Each number is 500 + 40 x the weight over the matrix's rms, rounded and kept within 0 to 999. Layers, rows and columns count from 0. Numbers have three digits each.

# layer 3 attention output, 576x576, rms 0.0202, rows 214-427, columns 64-127
523508465522441530460546435393454542421510525487572488451536555517472500457492426524490565530433492490465485442450489459561439555547502526549498505532540519526418391471406545493524487494489432
509477517466528442541456536497503512468491486563473417527557527536471435617476456538455480553556449482449529412530479497560509545508523489470489488476531531517460519542564552501607500535532507
469490485553535450555535518472533500491492466412476457453475475545552567539463496510499494458528577544480535501430478427470495471487562482559573459424517549473488563477496513516542470526572423
530458465559478596446574452522528516516493484489438532432428466508524538477527494547579480476477479544515477548539435487485519521504514551461459508551514451523439538466512483525514505535507502
486412516582572621454516601453478492470484492471619512481440505479513461460466422502420403496510476466528563458469626427521503496557485504455464533456490493510542505489576494488410432523429571
520480538485535517474440469417516525502525498489570503496457520505500507478488516492530487456475504498552495480516560474476491557518539468533530499497478544485518474530519413479464472523526473
558497520526451546485431444501521558471492483523515636452547573450457479508499531547444464476505492500519494509475524545485582501538473496563555419469513450456502486474489499439558568537581472
458458512479526439490559603481548481539533457477552415407424547535543545498517427563471445468512515501514463448438563509497486506511552452488524552422534512454550581523576463591483421435400596
418533543527495454547428515497504560434432547490447448473460506486532533510528468498553467503546472490564476502519463500443491393473498481468605542443489447487472461546561493566492505436538454
555480482513520509424557442586482557515536434507459495527521472511481510586473556529481463539543381475472546575498516544407518498536539488417386569558452560515525624537433515494506553522527559
533496484561446550462462439482477474505549513508507554549608438535450486474476496482531521548521475496535548520539532517489535557547505438422533484472517491532506510482586545495462487495462481
536461457435551404525585455582611511487457473429441549488435517482511501475470569476533481394561482532514477433377453536456569438483508523635434579498487586389525587540372413435477456490533482
454480488490492541448463482522439477449477504489492484506541542499489466476544483548452542516473463477505513442462508468526525544479516464586485496521565452521487457515510572501464459502505467
462518488482499513467485449519470608466486507507477513509561473508493462529560489520408536470458459514504480493530502531565511519443524435511505473565562445506520463513524481521508505441461544
486497467479586372510471630466455525510513453544496511523460586447567603485517421488534441512460458423558530537497559475593527479427549484518476552500505526542577563506432530495507482516410415
623501422461424475417521428474589513514594493461564538477600472552451485442451578364491439450541492492574418542390526592444564505512451583477478624548560590424470549548487533437485485576580454
471508521490492566491454407500546472527520508494521572444407477446559468500521585573519564474465539555487470473507424482532505476528608493584527450529452458508531472503451432514523528544483462
452596489381550431510505448568453530456456515532440407429482536480475433534540503513510524500480409533451501461455399561485509500461548445459541527482470446521435507530466479495503535475429553
528509417437577586403536478494549393595600588521568449514482317601496578488499517500532496583533478386461537547571496422465414526491440523534493487590523531578527459523449576532429458559561526
562490497478496491520482472441522507529536500525555523503428467523540519498570517492621457468507542535474528528596458511525446446479448478466579463491499476515544534509542484520584525476453521
462541429445520529405520474493438569394437522430458481594474581473490483516410468555460499498480485432542541519369417550520538516510530468600555413547460530479449428475386545491525540454513483
510463491440528560429531578480591503510553468520521447543559408656523524501433517453498479531552476526512508461496540479482534547590450564532519432523605547464545488513589544520458533524535534
470516481464493505559467541469477505478440483498515469474449576481498507525422421498457492578462447497517495450477449472470499487518581521558598498468564383493472460520460494485515534538496556
468463476585475443473562479483512536514469479500509522516520500538489507509587492502466499522486426528519485450453539500488533465515517550490514450494590542508506517496545535503508468526488507
411563510509535454555450516461444503442476559611495443503460571455509437505609450524545512504431493438537498458565453415508494532501594491480553469457533501563507431508472492493565524516475429
562499485464504535486538472600555536553549493483504562465462431522465442523488586464512529497558497516440499516526470549481471493568478500513467480537488523483556505524476462462564420545571596
571449514600559478500464525468523484553471502535487432500518458519505491488531532468502559518487478433476600439533587423487495570530514492451558546457528567504566512480549532515488464451414514
478518556559479466534517527504485511521554486577457422446456484554554497563545520439521498470500489554459566517501586474490475514477511479419416568498472582493544601494514461591475468540502526
522518420362500559410547354383487404469522571455582507415504513495467460360437531474482515512510593408535524497429457532498530555527452502637517509481526514547494427431443498433440497507529481
531505508495494534513567533534511513596522520478456527470517434549503489450457541505508573430434600447467518510483490534450491553517514449524494450534525500517518514503504480510398486463470478
460482523428494487505536463465458482469525452478491496509541504461553465533514497513418473467517496477554432475469487427526531477546522439501457468470543453504551488497475448501443499464458507
454473546532475505544524470477526479500502430507477468520510526555505539461547557486447513492573512497506439459409579548479555463561485505521463534441482599436568493498522431436506537486532553
461555522487557507485464501559451467451460576541477461555496513481494408593532437483525452571478497521444442549512457479516458491426500548472488518600472474528480477486512519508506539434493490
414522606487567484508552528535471480570568481557549466428484499582529476573549478447478511512583439546500457391483584492492455448455554520469399504383446538430608509505642452582400463497527569
519511489435399495459459388487491554489414572454472497456522540484491473486429551446498534485451532543495563513480417547519528556532536522508494485523509446468386466480434558505536528517508442
572423519523518497512549451427502499551552475487588579516464504532493504431496507542512527532500464542493483483433501474461524483530561546500465468467596507503466476485366500490558555545519462
440528511478500466474503569552416562449448560564487556458467592476513442529482424537532500488366411472480472410514468595527403506428553473484479498587555465577390469606468532563453464414492504
442526513533464491503551485512498539491476493562449462521465503512468428531528481495469505539535486501443498487508469489397542516472546479435532461478565505451496503531527523451540534461517534
482552454407499604495475528460418476458419582425462479504532564427501462496485458518350462455387538467553470536449479517485493519455462436554489487567495529481458445545417486470411485490459437
400527472462507463570540435436430489476465443524490465513458623428589572506474438555540453478468472571547557533469484443528461428429570480433530517423386460535456549490430510506541507459375422
478549482532478517493472441552448527526518445510477401555581513537471531533481514533434498502482476526504563580529423525452464523473502442395556456519547452520479513479614531515604543487463510
529465574504433507516464487482485472497542500483512562506481519514471536493493460474548462486499504499500481494515440468490501519472519541467486524464468508470496487503447455487491528541489484
516536474472470484470388514498517470486488515430431520480497510498520535448515503526521555457480564502496484491461438411497540525521575469560527488471553475413471478486442445504500524458488489
478509525490503479519503387531534461467486471544515517467487535513490515467507481502592488507549505506526540515485519493476522468527504550465484547493499547484505514471503508468528491504561443
449511526556503528486474535475396509487488513548522451513417547480512485542547450558526530532466452463507502478520488425514509522498514495532482468483497497545483482506514487512466514518455460
601499465587487480457542527445474518509522525447568550512379499477529533403469485511592520512426529473456551620483514508498478558542445566487483499517481487600448518432467555439483545527475456
535460423520456492419458510577541427494537454406506474539503421562471533420489588486524556473477451516509477558520415493436560504537410501490474497570557468521540530486558555482451488549533557
498471488454473494516516478559516513576517476542510467509520455556491425578496497522471592518469514490353600458543529553509442627524537429470459506554521521473497510513459514550579472546505539
570473516537639507488572533514503512611509487585493393403412476536486472553468587487519470547605487482388603516586488491496542522499480518440426475528432521505595617512552484546495508548512535
504472493448518466450534528505498405497493519557543421502458475505504577511479481513525516534548447454481530454503535476533479478509455503572489500410502516463492510498517474519560509489539497
481515499489568389520498448482440409489475515521469479511501499420510464498482561447471516477548418456549464425547477496484510599478567447569500440515513411490559522434397486484455523502435502
416437579581452539562449506497486483492481535459512465468502540430547501456521456469521516501462518541548444455477534455497439462531502501507491559404442489431468503478515443542454534492453411
467506423478443611532496398479525522509523515440483502525520536448482502424500463446548461455503583549551494549500476556571502528533507482596578576471386499450446499499448418464536490508497422
474447516485526440507575556429495599505621388457519473564581440561573530487441497460485474476480479595536493561419585523433521453511457416443477520446504530471590589471550487466420485459441555
512516487441509539487516466540513503472489477542478515453500496546464518522466530537475498478565447458470513518566455470482530508459414547444476458520499488528510476514584511524552481494536493
579505538510596504502585500560510517576590431498466595430535502515451455492494479468513546490553547578454498463465511518507490525469573563500391454436484592448586543438528380467517463579510548
475503565530457463452471438558501486456497483583476415512499481566506514630565522550543457536613401516417515464551420506377536510493506524412403538572497509507440544552520594533568587541547540
502465471450508432470516491531491407552431466489464429501473599478463588522517516470451528463547497517456422476417443468514517505532483531570436492470499591394567494452563410454491534453484473
443496613522481523562469497492534535471480469511498531479498549495537437560536520433422438433525519547502422455588522458486560464482477468434497482436517496465516491552517425531479507500529519
441573511402502473497475489480486416502516520531545449544528469536497548493558432442476496580494442461574449446528507459489449476527526419532596455437589455470542425486579496573482454376481558
622525478522507492525456524517552469535532500499484534438501478523544460581437563476542406465554522551518529507514495545482549502476563536486462596537423624499453583530527455557578497553582454
455457533486449527548438435532464551505473486459493484476517533429529522457464486440509530470480536522555451504478469494451481509489460491536508525458465462415459488489494475447506539370539504
491567483436502524415461468525503548384483583570475538507517563413476398483450448369498481543519522493521462494501518504510528495429401568497431501539440550482455417488458491413512555463599514
517533522529573446510515553650485512584429502497500426479451551428468561499442515520550466492545451519386600544533486570483558504432511507462458528514413565482522552475470502489576557564492503
519488524459445514531477527435537458507531465429481497589586469532579471489523429416457395438410509596623448561392484441484520346519478457423511563420516488420485523511570483474410508471445504
535591548487601473536416486498445492563398557604535540467514577404391505526559412545497525546503478496450550427540486523551448494476516502458556471425461592512488428484533450533565498479537450
532511509547522431511582566538514484485529462426428457575515530498459462517501519519458473485538512576470427543508507570517567558508517464558495491523608476491523516504537504438461551451460605
513549469527521516462497446455468518535459513461523571475535551425532517445495527489526476525518536559534523495481482548540478546484559506491572461474494518508478441502414437474582552529451465
488449602536580532529515561463483554578567454555570476472430484496492446556598487544477539559431437539512534441510531509520366542483529514445478479505507490520582520530470434533550505543436584
539470527524523546537490505509550454469492404464443515557504461482526520513446494524471484461562476469512543517489500482445588433509546523493478555466455482497515601503560467481476506467450437
524504478473482527390550451467509478437443541485541514486532523447485564437476451549487417482497517548553486583404529458483548393555439584538464498420500513484435476459482561452518531482511476
472462459537469557479482491499498427584506479452457400567542518522514494458463509451491475536511610528521442582502502483425501456551431376522439483480518491437500471461521450467465500441583516
437520531512485440537457547485430541454491512472530481473454517579535542534556478475502558563498515452527550492504562471527467532460478475436502428522490526567521432509512560570478433440485482
470506463497528571541494485573465592528421566540552509441518484554460479560529511590485582506466591456413607483533535515444456512445531495387537479576486552513507483573476472565509396462523484
571457563508475546515562558509557521517543460508547571496537465584476535531493547545482537553473520473462522521519531499516445461529493528529542443504473481548511467518507449533552479567548523
471580514536454498400435521502442491491465563452479524521533459480467516442492539509460576493476478437519549508596433547438533559446461466471526481522574397561420427508490550552485496509526539
536463587569555457587471522444498466512498458509572534465471531517542542526579493546481530529533484518476499485529513430554447483540533534476532468468475495544465491477543480549551538555519475
555561546545489561464477443481453507502546508473467539475481499476537475510570532507568473534456496514548472547486447504553493571516521514517472479494449476549424455442450518501499566530538503
464450581550547544500510479536529501506520492568491474517459436523519453514515558457448554630574429403470518403470473448476529519579474447505540446434491495486490492487519453577644568591635496
492488528463481484567511505527488533425479438533439490528540602470557432512470432512390489467490494516506486477438531528551532413507538459520505501381457496474530510470550451450506484524469534
439557529443486600547463491533508487439491508543453447516621454566496418550486484375475450577489487538495428549481447490512465481517528531489570500538567435568481415503516492468490563511524509
414613527506494436523467507500508502484495501519459455511577513483512527533444491493502439551537480464624522544513495569532461468429533529489545527482472485546459463453518529550515540445553499
501488460408462464575559458517562440476497453553477437451515497566509455532533434478418446451556592498566462402432520457467505475507514507512513530525538547436468519602554560454500382442507526
489527482470481462556526545447540494492486485531531415489501511447512485483461432442456437490494509482555484473409501513601512429502501508558525571443499546486487468518456506466479513555461535
477526459502461589438474435568530503528486534474508492439510525479450507482564566451497477518554422519483457479609483499490501485527395540500473512587513570476521501568475467545507426508592512
424486368535495456466519508524530490485496480535569519506528486526509524400537423453506524479494462475529498448473575537508479441480508561502560536450528510501496527573542558463524435431441533
542434530567512539537449555525493423516561495455536476512484369611510515505537543543520598523449538467466599507506548391511439516474462478506492549517531537528530471469479545540471492509488589
513442478517454488576430469512521510561430515495483495518533468515509503562529439444486502518459489546456552459517532446524479444501514428424542519446505522438472551582538514496548428478458474
443477475483479501537530542535508448453401494592470520557454582404535543593507475617408425543535538430438542439442442394600519459483594510570459487448449512466526522487493509484560519432486490
475452429463539492420491580493560553583467520544590545502466518497500587438499553567523498500502483460506509462584500574512517486545379519578507433569535505577564464518535589506451425557507539
448501510497510461538570517469446500508607467507552523480439504513565471543547497496448565538411466514493504458471541418502434551463585523453443431504478499526487527449481465552527492582452527
497518446520494584424478430493496480526502496545526449551481524466513501527425497568478417551510468523509528540519473501487590434507439507492558436479486415480480466512482598524571545501513498
491504512470476489521429480500551475476469453479440431525517493536453508523490455502560400404541569564491475511509434546497437502472537470499540582477521505488408529544588489446514559382489517
487499520478511480429510539519487589555505487591465538467446548435541495509500481560496493434540474516484452515552475536521506461505511480494441485459517488490492534507471411487573609528487471
455505511527607600504505469532535489499459527447525523494525432537438450419513488524447503533508563457518573453511521542544453463469483592524480541527439483544573488515517552528390390461535615
528512529479526446517520529554487486525559516563418548525479486465462525475547588540506492561454467451559441490526455501502478470501568494546427468476564442560543469465434480440543606501518496
493588511484522497498459556538496554377546587463473478525543403512468472573488517414515551573510497382492468571480433553472461626429451500518598503602488434494476448483432452577495520438545520
475519467422497612494544471454454508495520458516507517429570543448445533459592434523483419538475446536543381492484541472578488453584533542537468474474546550473550398525506496390538456503489527
489529509454460552518474453420458452455503542522469444548505435512550544528443509433520542543493573417505522567466517451479444450463432418510555450471445441486515430466450479517470554449492463
546378617598503435571492617487467561533564442513552579494430496507529531471418534427505551524454524564433551483535684441531449521520525515474425432390501535468595537427550425435563564543420432
554498511480436511365522458561553539530489535442544544498507483521446474503552472509452455469546457500494424467543466527444553537536504568469472521548585495439508467603544540513462438385497543
429435540527496531506539470437483531545515515487511546473488508446548466436446453464482535539533503514536564425482560460532507496495528530526495519415484484464517489438427458487459487531514496
471556434434485534416517477416486485489443541557562472490538572442521509442529430496484456437483493541547449502553542456546550507480481495472507479511486499532445467503556544504442423479449486
535472501549442562452568507475557386535550435405581491510438539518443570424517542481559436524513471544536398558496530529433534390644438463553529498456547499454523440465507440406491584503528586
469555480469477526497407464523528444499449473501500491491435552437460612460519447497536378465485470565591519586534462517514576349470467541511545564491421450466501555529506513477505515519521480
442485558564474443518530579484428547594567439541501506504469550549581513578506555521421542544548455548469483492510515472555464543441566497468427501531457522538510529464477496535506567540435514
476436535453498525501542458560534477546487488523468467495522467521531497500472501486459487570488519481440563528519485497496461487451483488426419571573509461554478532526522503540507484534517588
483440494527458540507501466519534434452533493485514497513503353542535617456445540509589484484575588494509557622534437495480439490589399592477499521482479499495470492420525570482491582449531473
519530575450400410529508494520451429409473531484471608547559570515453463490533472454464504556471483454495460489490490545501473458463471450465561505479533438505430444539463474519498526564501550
526482487481493608547452399514483487470532464432515508538593497551453351454578486465406450507439509567508482431472484553535489476508522506539514543465442490505514452536557540449541441584480553
485487523448477500479547412541486533497462453528415562486543522497424528538515529585454482458532525497515560481498472546493529542434560517491457555540495493448539524537419462467534576516446516
529545485501472475538485491517478542454505489497486504403481534445543446506472501540509483446508463560487460521495480521492553512478508525507438521508505529537491573502503472451537512557517489
517493465511474499528482470523498485487451554459487505485460493515497512510521493549503531449499516496519538495545455487513525505511541533535526519512481492516451524521503538482486478524501451
419584527538506496462444550446406548457513581468509461514473603477465543502517461568564494499477443525493529511534466496435562531465504521472501472457493489554467493536448537489435540458455497
493464486519493551495467444546572571540464513510453452540521455496545501507445515484499431501486543514490574539510481531474560434531522503465493585517494496452514583557526517502505537487506503
535484476533464473466413540441431400505465559427516499595493485470521536405494488462491527464468529413585514493487564459489505535518422429541493504442494565488429522477500546523425528432450445
466484530447475493549430400521541508465442531524483492512556512503453568501551467489519480467539526463491502452551478554494498474526478477519550509479507479434472466496472439509559535435565526
509507520523522399512521523527564465486471467492495624473400480462556485513497537526552485372561537564482434505534487541427568496530589534517454507539490539530563533499447435478450514530494395
489534424505534514407485571423425495535517538500525441587479452471494468467459492498529533532442557465484591520485459464518482603510472464524518400510560491546502461421486578521491563461430477
461570374406492418577391497544571431442424542437423423540545510544466507495552500386569430464491491552502458496541460507471589520576446482525487608528556529444440540587543552478449493505593467
522473467507451579540509513526498503491486524520449549550563501497477463474505454493534452490449536515491524556543483532577535518476485443499467536523542484577451481485530518430550561560413450
522480509569412473524495504474467579485492525522535543476476600449498487540543432468546524489450484577458500505556531461530502505443505514417495493483428510452464492556522471486528489476469404
501457510519497428512524501483495561466465493514485530535479535517508505540487465484483540494477482516435508465492523503463516557463523476491454484454545509474504512500425521490556504417444472
576413465472590475385530536510412492562508465450580516413484534498492573506480497593422476533462460532421545461471536489510492495509554472466448431457588492466549584541576537531476453428460570
470537514479483508515396543464491519447511537544495462531494554455513479498516481458527502481467510464475517448555512446498500527513495458459538467428526541439489463485523457493519593431459501
476502508427493489545554452577463512481434490550520579431512519506504480483564424519458504468472426559503433444535479550529382470471479475477516516487512445514444478544558443512467425510499577
492495471541469593507518475545499518478520517451451514504485511532482433545543521562454474517512467514447483557590451500498522520546509446541477484581522425521456493568487477504515510535546570
490511499528418608429473452533435502483453581534503513471523546413444435521475506425488505598413421459438621568557511529506511499440515589436431461526452467472430475478488503480569572499470546
485508441451529535457518405492470554536496470490532439542590486604470565453523482510502511511484458527482496511537497496439538514529428482457491527528553477541488527540473521488494439490514517
541557458472399515437466495504492509493471581493505550502475531444409454437430517523511468482479479437492576512550520498528568517506411481487478528508494472512418477546495567510559480511509491
531520426452367495457496570502563527511489481487470484561509459575488540511445472456512466481476555500537515556525446502465527441525449529445496530591533497477519539598519581502437468480470517
428567506520407542546523478496485550407528565420472463480503453562493432489517488416473502531481489498495472548407478476463499556503558535464434526497544550517398432454505536459474557490489548
496533504518455537555489477414530483456584477443513543504522487546495469480464576496474526514484552490528462485440486459449549540507477510516506455500542445533526482511489535501494469553502449
486491526509467573527492497563522542564445538469468516420452528550430537618556427568465416537463494477505491474563502617502450404367547508462585530578469463495445517649490488612416436444552671
548459520485456406435511555526538537505501465488497538452496520509501524488535535547501487461508512488427474430483495495500554476503537543466497503508608545444506506542518498512557550474474553
497471578526547517493445548463444452512498507623499498597426523434509470501465515455543550523472463485440518494540516425553437579541461393566511407487461394481496471424490420501520595506487411
533493540471470570558455505473514448524544504504539520487418444556586482535507518522520614535466505503417510423546523382528427539503475468560458462478511463548520466525462430531459458511537550
510530490495479504542500538463487528459545461479496466499496537547525473495522490490483476484475526489589416504423528470463503463484408532501480516510513517505510473476515546523463513477520515
493501470452416547466535441471528520463516560469505495480507534499519447491562435484456443530499494498463441448461482477549536481516517516539390489458517570386469465536452495466533536433507466
531534412495563550510503430546475430487393557516513528494471515479353464491500444586494465491492519498540505468587468539506419441416522561518629509567502425614472480593537624484478347460485532
544557527509578513461531474556532478579587483497608527523510449581467569474500542511567549519527533495457554476488522534487504478488428526537549465450490591502520495468493519545596475502677543
485540443427493514501444499516505433433457539501456520452451513466519519507542461505546460477452574463550516494544476434547570455454579525531430518493486447577527518576437493513371454416459476
497420487488468490523484487502514512466437475489493518539594546493435545416446480444405526473508507472476556512479529563510529490558456471541504490459467519508510509476544547441495446504494464
434522502529525454510480454574476505476409510504498562493455529456462537506521491604456491506580495471430544516514480566537495507474521504479506508513474504500532529502475550540480482437487537
484526492507474566397498440536459480501507508507486507590531437519503500480436466537485493446501513514524563520473432509427456462476452584465553459513458439507415530460561612550507530484503538
433511467548494552502512508542518530568516515493470464506497511514481524516506520500657550465515538583445490510591439516508489579523512472505431488532524530464480484515417427441519518511465477
484539465476485510474508518436510455537473560498527487505443510456536523514483410456531458520490499482508490504561493467524482486466552469540555519504417512515494464546450459555432468454503470
529463475499483475455439545452475488473549445446527461480425568460482540492472535579518491410493577545617513583473496478449522486518538489602439542496451512461534525453496486462482534524496450
493436595442536371538496567466521500493531412577492523523454571472524462495460508429570512418548503550504475467480499573556534478526501499599468422401476561445548527400542446418514593559562412
571464462517429595399529413556468506502527487490449518546572406532418448451450535560504485477458492503512541619585489533415481507468446513443459524628567419597485559521505589420449501460491532
461576422413479424531526499521524521509535489492503561466506515516545612438502529551515570500505552498602478566543471514529479518475514534503509452557598496555541437523416555492487454487471445
475496455534387348453530608470541501446494527423513512512405495557570606534490512524502538473485502430503503520452519435537563503494489579536509539610500514545455521572452561590410471462507518
420508513488497442493464514505487513448493472490555454480452534437479593485560558541509493426499428528550443489498440526542612477541573616525499490516568414583528518479513468440496587550418493
519516503461559543392439424468486525556440617412543541423522416482393492350454570515440552517563502478468567470515521539444535628514479496548405423512561548491531484437498498492428442494537515
380542547406533457514593388537521541473526448538453546548514560457455581579504553544466547485555501527519425476500498559557415518427522441563500459519480455477567417501437436488563507526524575
487430500564482522523509485527581462525469515488549459485401473486504526509529491522506454485537456570450502507548524534478530412509509492489517541513527483498511532570569463473476469512515562
447507442464416496485445481566428522464492497384509581603645521492455490392425453413376454509488505561569495611368490626435541512520294406521565549484567524441471422409485567454492485544593536
451511531540462547465481552496451562504448560555541464534499521536516494553490418506465534499480492488382556447549579510473458475446494429465509489533502525487421482555501556561497462475479482
438488531499479448564466472534576415580439465489431529568476517436488530552479536461528550527523440497525504510485481527501510429515603522577606546511420441431535511532390470501548516522555466
550505429462488593396580394516553523495555557487557562471563413573460474472428531488464469549542512477474523515413464556442542521541479548504510568578510513492517454561404571472438426502562521
453559498491456399550481536549460519510506486501435470494562505595512530487503532524465624485474546519532557527533489516446476557474501504398500493546545484537469503478521528575463454464499475
518463579570558494441591579484517584505457461482568567463472551512523525505491498461424528525473421447492442452529605461461477491558478594431531424517509450555508476520567497529477446456479520
462538537551492435555500503560540562468468460582461500493513538465503498549550491525493500423534451489481508515541497547536503480487588494445549544538480485535494530536518456503577505474473483
526456528498493515474448579484507400471565444429515443509519454551506544528479511613406445418531517531530423491508478513418467451588487407497484526513501448517506496518621476574508481489512531
535503456479484485505433531556449488505430541549419431479512507531444455490571480555523537514441527406501530454543521493499512488470489470563481533486574517511457523579491544509446492427503516
503510403434473523469505456564494490543462511469492486471560505446450527342425426464483486504415522525562627624534518578554494538509403541516506537487559490549472489456538602421434483527490474
449502554567451509551434559457535460485518526523551449481480494552524532520466430441552457499479479474554492526542579443506482482491455563447542559465524448520474471482556511543458481541498483
568515527544469512455506557465513586534559471502428559479573499505497518506478525521508472555497498476497494518523533510525519509493455452452505450473548465490518522500562554551491469466469530
478497507473481557510495495500484524481488542476455494452528485538532434562530490526418523489448476529480528479518476529541445632494594555482461506607565498504473464557483521521462447433370561
436542529595574532559541525511602602487467472507518462541517518538458478478523483482499446455588551531533481443424619543469560506457469550504522508463490607465568479499520522455518481464525546
471505492559508554531482505548481569532456524543448511464502528453479511546539543620521507445497540524455541445594492588558492522483506498550543490559525487497472546576479475530552522527511486
542479503491521507434517451480433488497538530478535465435504505511510487569513504475530483471508483520483455520550515539498454516442485455455424515506444568472522554531536428526489504467499520
570469426518473535488490499506509411527532514509476471463462401500582514484456510488509472445484494480437607511476512544476497542496463469494466547492467535465470597520487553551465486527507501
465494492493484364588460518537542457519487500469428482523489474472455545464486592471508521530464445442488543539507548476414536474449553489479490573463511502497553560484376500483489476565537539
463588423474493488485467526524480549408438530425544500506490536434502524473492443470514406451437430538500549544448447483501561434449496525453565566512443500524465538582526546518500430476465545
531516484508450441483467530433505494411467552441536580573537514473555473466420444493512422461449513474631446540402465508467561495553536476487578517528544470508390460488463556470436516471444386
455485459508441473549562534447492445537375505500558477500456640452533604525519469589502442433487497513517410484518521533574539409524508442453547494489537486471408509528534501494514499515416474
480471466461532449502539510530530525489514483567413431501530493479538478467530496533523485495479588452573439504506476557543488500515539403611460482526555509542499506514503498455487479489546584
542497518499482547545529503486577528512547433451508697448523507493556425508488555492537499476457510610507502477468538473423518497519587463473522420492488452524518509522455483456541493514465450
404496485451440536491511440449423500453472536507487418499510538532532431521514408565434514521453500516415507486489436440484502495536564494467496488548551439530434462521489551509446523488373490
508536445486437463448510487526528508454532515429450502443538445535526524480549512468492425433548569592530467583487504538481512527547429528473456563519536494512470528541608519483404478387519518
534521542542573509436483475529457419514513534480471467507447410473479544574455583535430537531568495459498577526604460514579465588465515519500489432582436429626544553428597546571488512565513537
476440515528476483515375583550501450528461529476463544459377517392513482457525506566573529454435502554483545457533519434499548470484515523518427511452457444514484541518504501441457517479424451
427504460459466525521548529480541497487430571450492512449463482462580509463453448506500551478402537482433533464478514500517534544510493516545513469452478505511464484501412420498454485464421498
461456475594517461582499529467494444466460485394541532444465506524567463443511453505562540435451575520505522435345576479526532440461520533558528486401449516498558481509408485513417428407495463
438511503525513604470498458526491600491486550548550432396500477481497512446475567533475608535497556512450598507524508487492425558553448495458481394500480448473502466402578457501564561492502476
558399552513500486519499442540499490510507370445457538447468512502462591499448602589536545411585523552499523501545441502408540493561519500520497492475520472491543580480535445496530526571507420
482520496512460497457432514539476510510505502462484482531537458551466490494570521518548469507467537467479522509568510478451524535457482480455464544567550495542514545569544560520488443493507540
536464540528603548475540550491474544509517503491580562474445516473519548561518474580516502467507463554507553492519535484526475515473467502463495496479424494514549525501541482472502468512421474
491446522539586637513508559461498491543524536472518487483550442583473506443475505455511544536464535499514528491503563502438450560520442470501493492526545501495502425460512494540446446491525501
458489520541530534559422498571422408592402589529475488369400553383500482502456459496457446470456432526444531470611516535563514512445515503538457468462459525492472470498494439459452494548483487
574418502527570459498555550419516490545538443481497584413396513474550520480580585533533464495498445580520461422512521478565520447548511451512491497381526472567525584545473486519494453581485489
498462594595467418599484484527484442463493450521405529544581496513502500513444596462558572439522581507561506530538533523437430470505406424463508480516476483514482538414555448498526526599559412
577452499460444526519500556483521373443535480526488393516562452652510509600530487520487476514537571399464415453557458473524446573550465422492487471538608440530424486582528524566467480496552536
538498582540578475538494592431512467463541482542606500532471553607480495519543467577578479534504506477515507440482567390474510491515483491499509489486521481558507511473545587559465453426485452
532472539499521511454471520481537386461541478522462447586452482468541535567438538485454525517662472476468495485467478443517524480575474499601485467513511570443570423440509434477527586518484489
513432533504514482484515464472489447426518489513587565489488541451462551424444510514534468444520541484521442491430586514474525487563432555525474516400530508439495498431505470434486559450491468
462509478409495485579454427577585397476417472504473478485512466398569563508510550497524459447503497512548495563497442477478560434554508495505580538453474463439473544505505421438568594487524449
531435463385470466450533398554554468612519436488482571499550485563450497441467580601494498438627492514475486485531485552363596485494562489498466553502525522444497565607523504471523468539585452
480531546569545513506478535435511530478528492515518389457428529497472523549496491497538494507515510500511541535581534466454461492495452505489501481527468482509531492483602475549474476533553505
481550457499451568473492487564506504536487525407432466466492517494461467505472450451522473500463577579508481585447437499444509463475473491474498529497483465404473513511538439539460468382546511
563458590533505422468543581504493609471534436591529606522540515527531529537561418446539509511494447465530479469517626370546470521463512460335463490463560587494473567549603489537533466486422444
432575500513479456436458478450422455495487496544511550507444590412485481488489495539545547560535431447520537495520468468545545549483540564516462465496459457572470466433430549461462554529468465
464495571500421522516476402478540495490484448458527586437556530491561538550452482390468546464571498604534444490503531502485503512527531492479535494470484576397490486509496409495504464466502451
525489520536483596519442528545453463541518523498541455450489501528528509536632492554563568466460530518473503517509532405526465475519388554444405510522468570473490491481544452530443478467479551
465509430514508532561481506522418439445404560466494478528486527432475487496493515492481529547466506422496549528548406487558513557445512537551543527617492386543477467489403535474486519547467519
476515533546485497503562555487494493534533445504511386481434475559512501524541476470531500529444519490512452495525504451506466546470560564465519462529579453559525473472562538528514513529511592
509472400560454504539481470535537499506446489466529489491523504509506537539442520527447524471507520533445579548526501505402516554517461476457537505540492529475465547483546564468561511512496473
478474537527507489522529453517569452556578455499508451519470472566499605500506524506582515508603510523457494477475594514435469455484433513564412556391464662380573513465467478485508575493545471
461412579529500379533564541554477476556489422532487567465499518506518597510532505546456537503466420458484519460529530460529448430468552460445501527442477455525461565536515467528507510578492523
507557424483577526435444563450486488487508515533495433465491572433560546529505478495513495515473525521477479493453530418546503502456531447584452503487487523495517487521500467523453532397499443
580390545559489483537578551482551466513546472484544569555391454548596510496499511496515471472512486495456557529434632485459501453534541526488415546460478604470487584438460471454500592431477567
459596530487469498534383498487437479493413546462507520517513570466438504458584487495503572511445543470517543525550462510466518560444409487516548455476485548497490406421488501477488558499485483
536552423509417426463468490506556430461499530426466488482566418624493478498491561426513546456575560422572541526570506547395534581533397527473487548591483577464368537571499543590439448554681473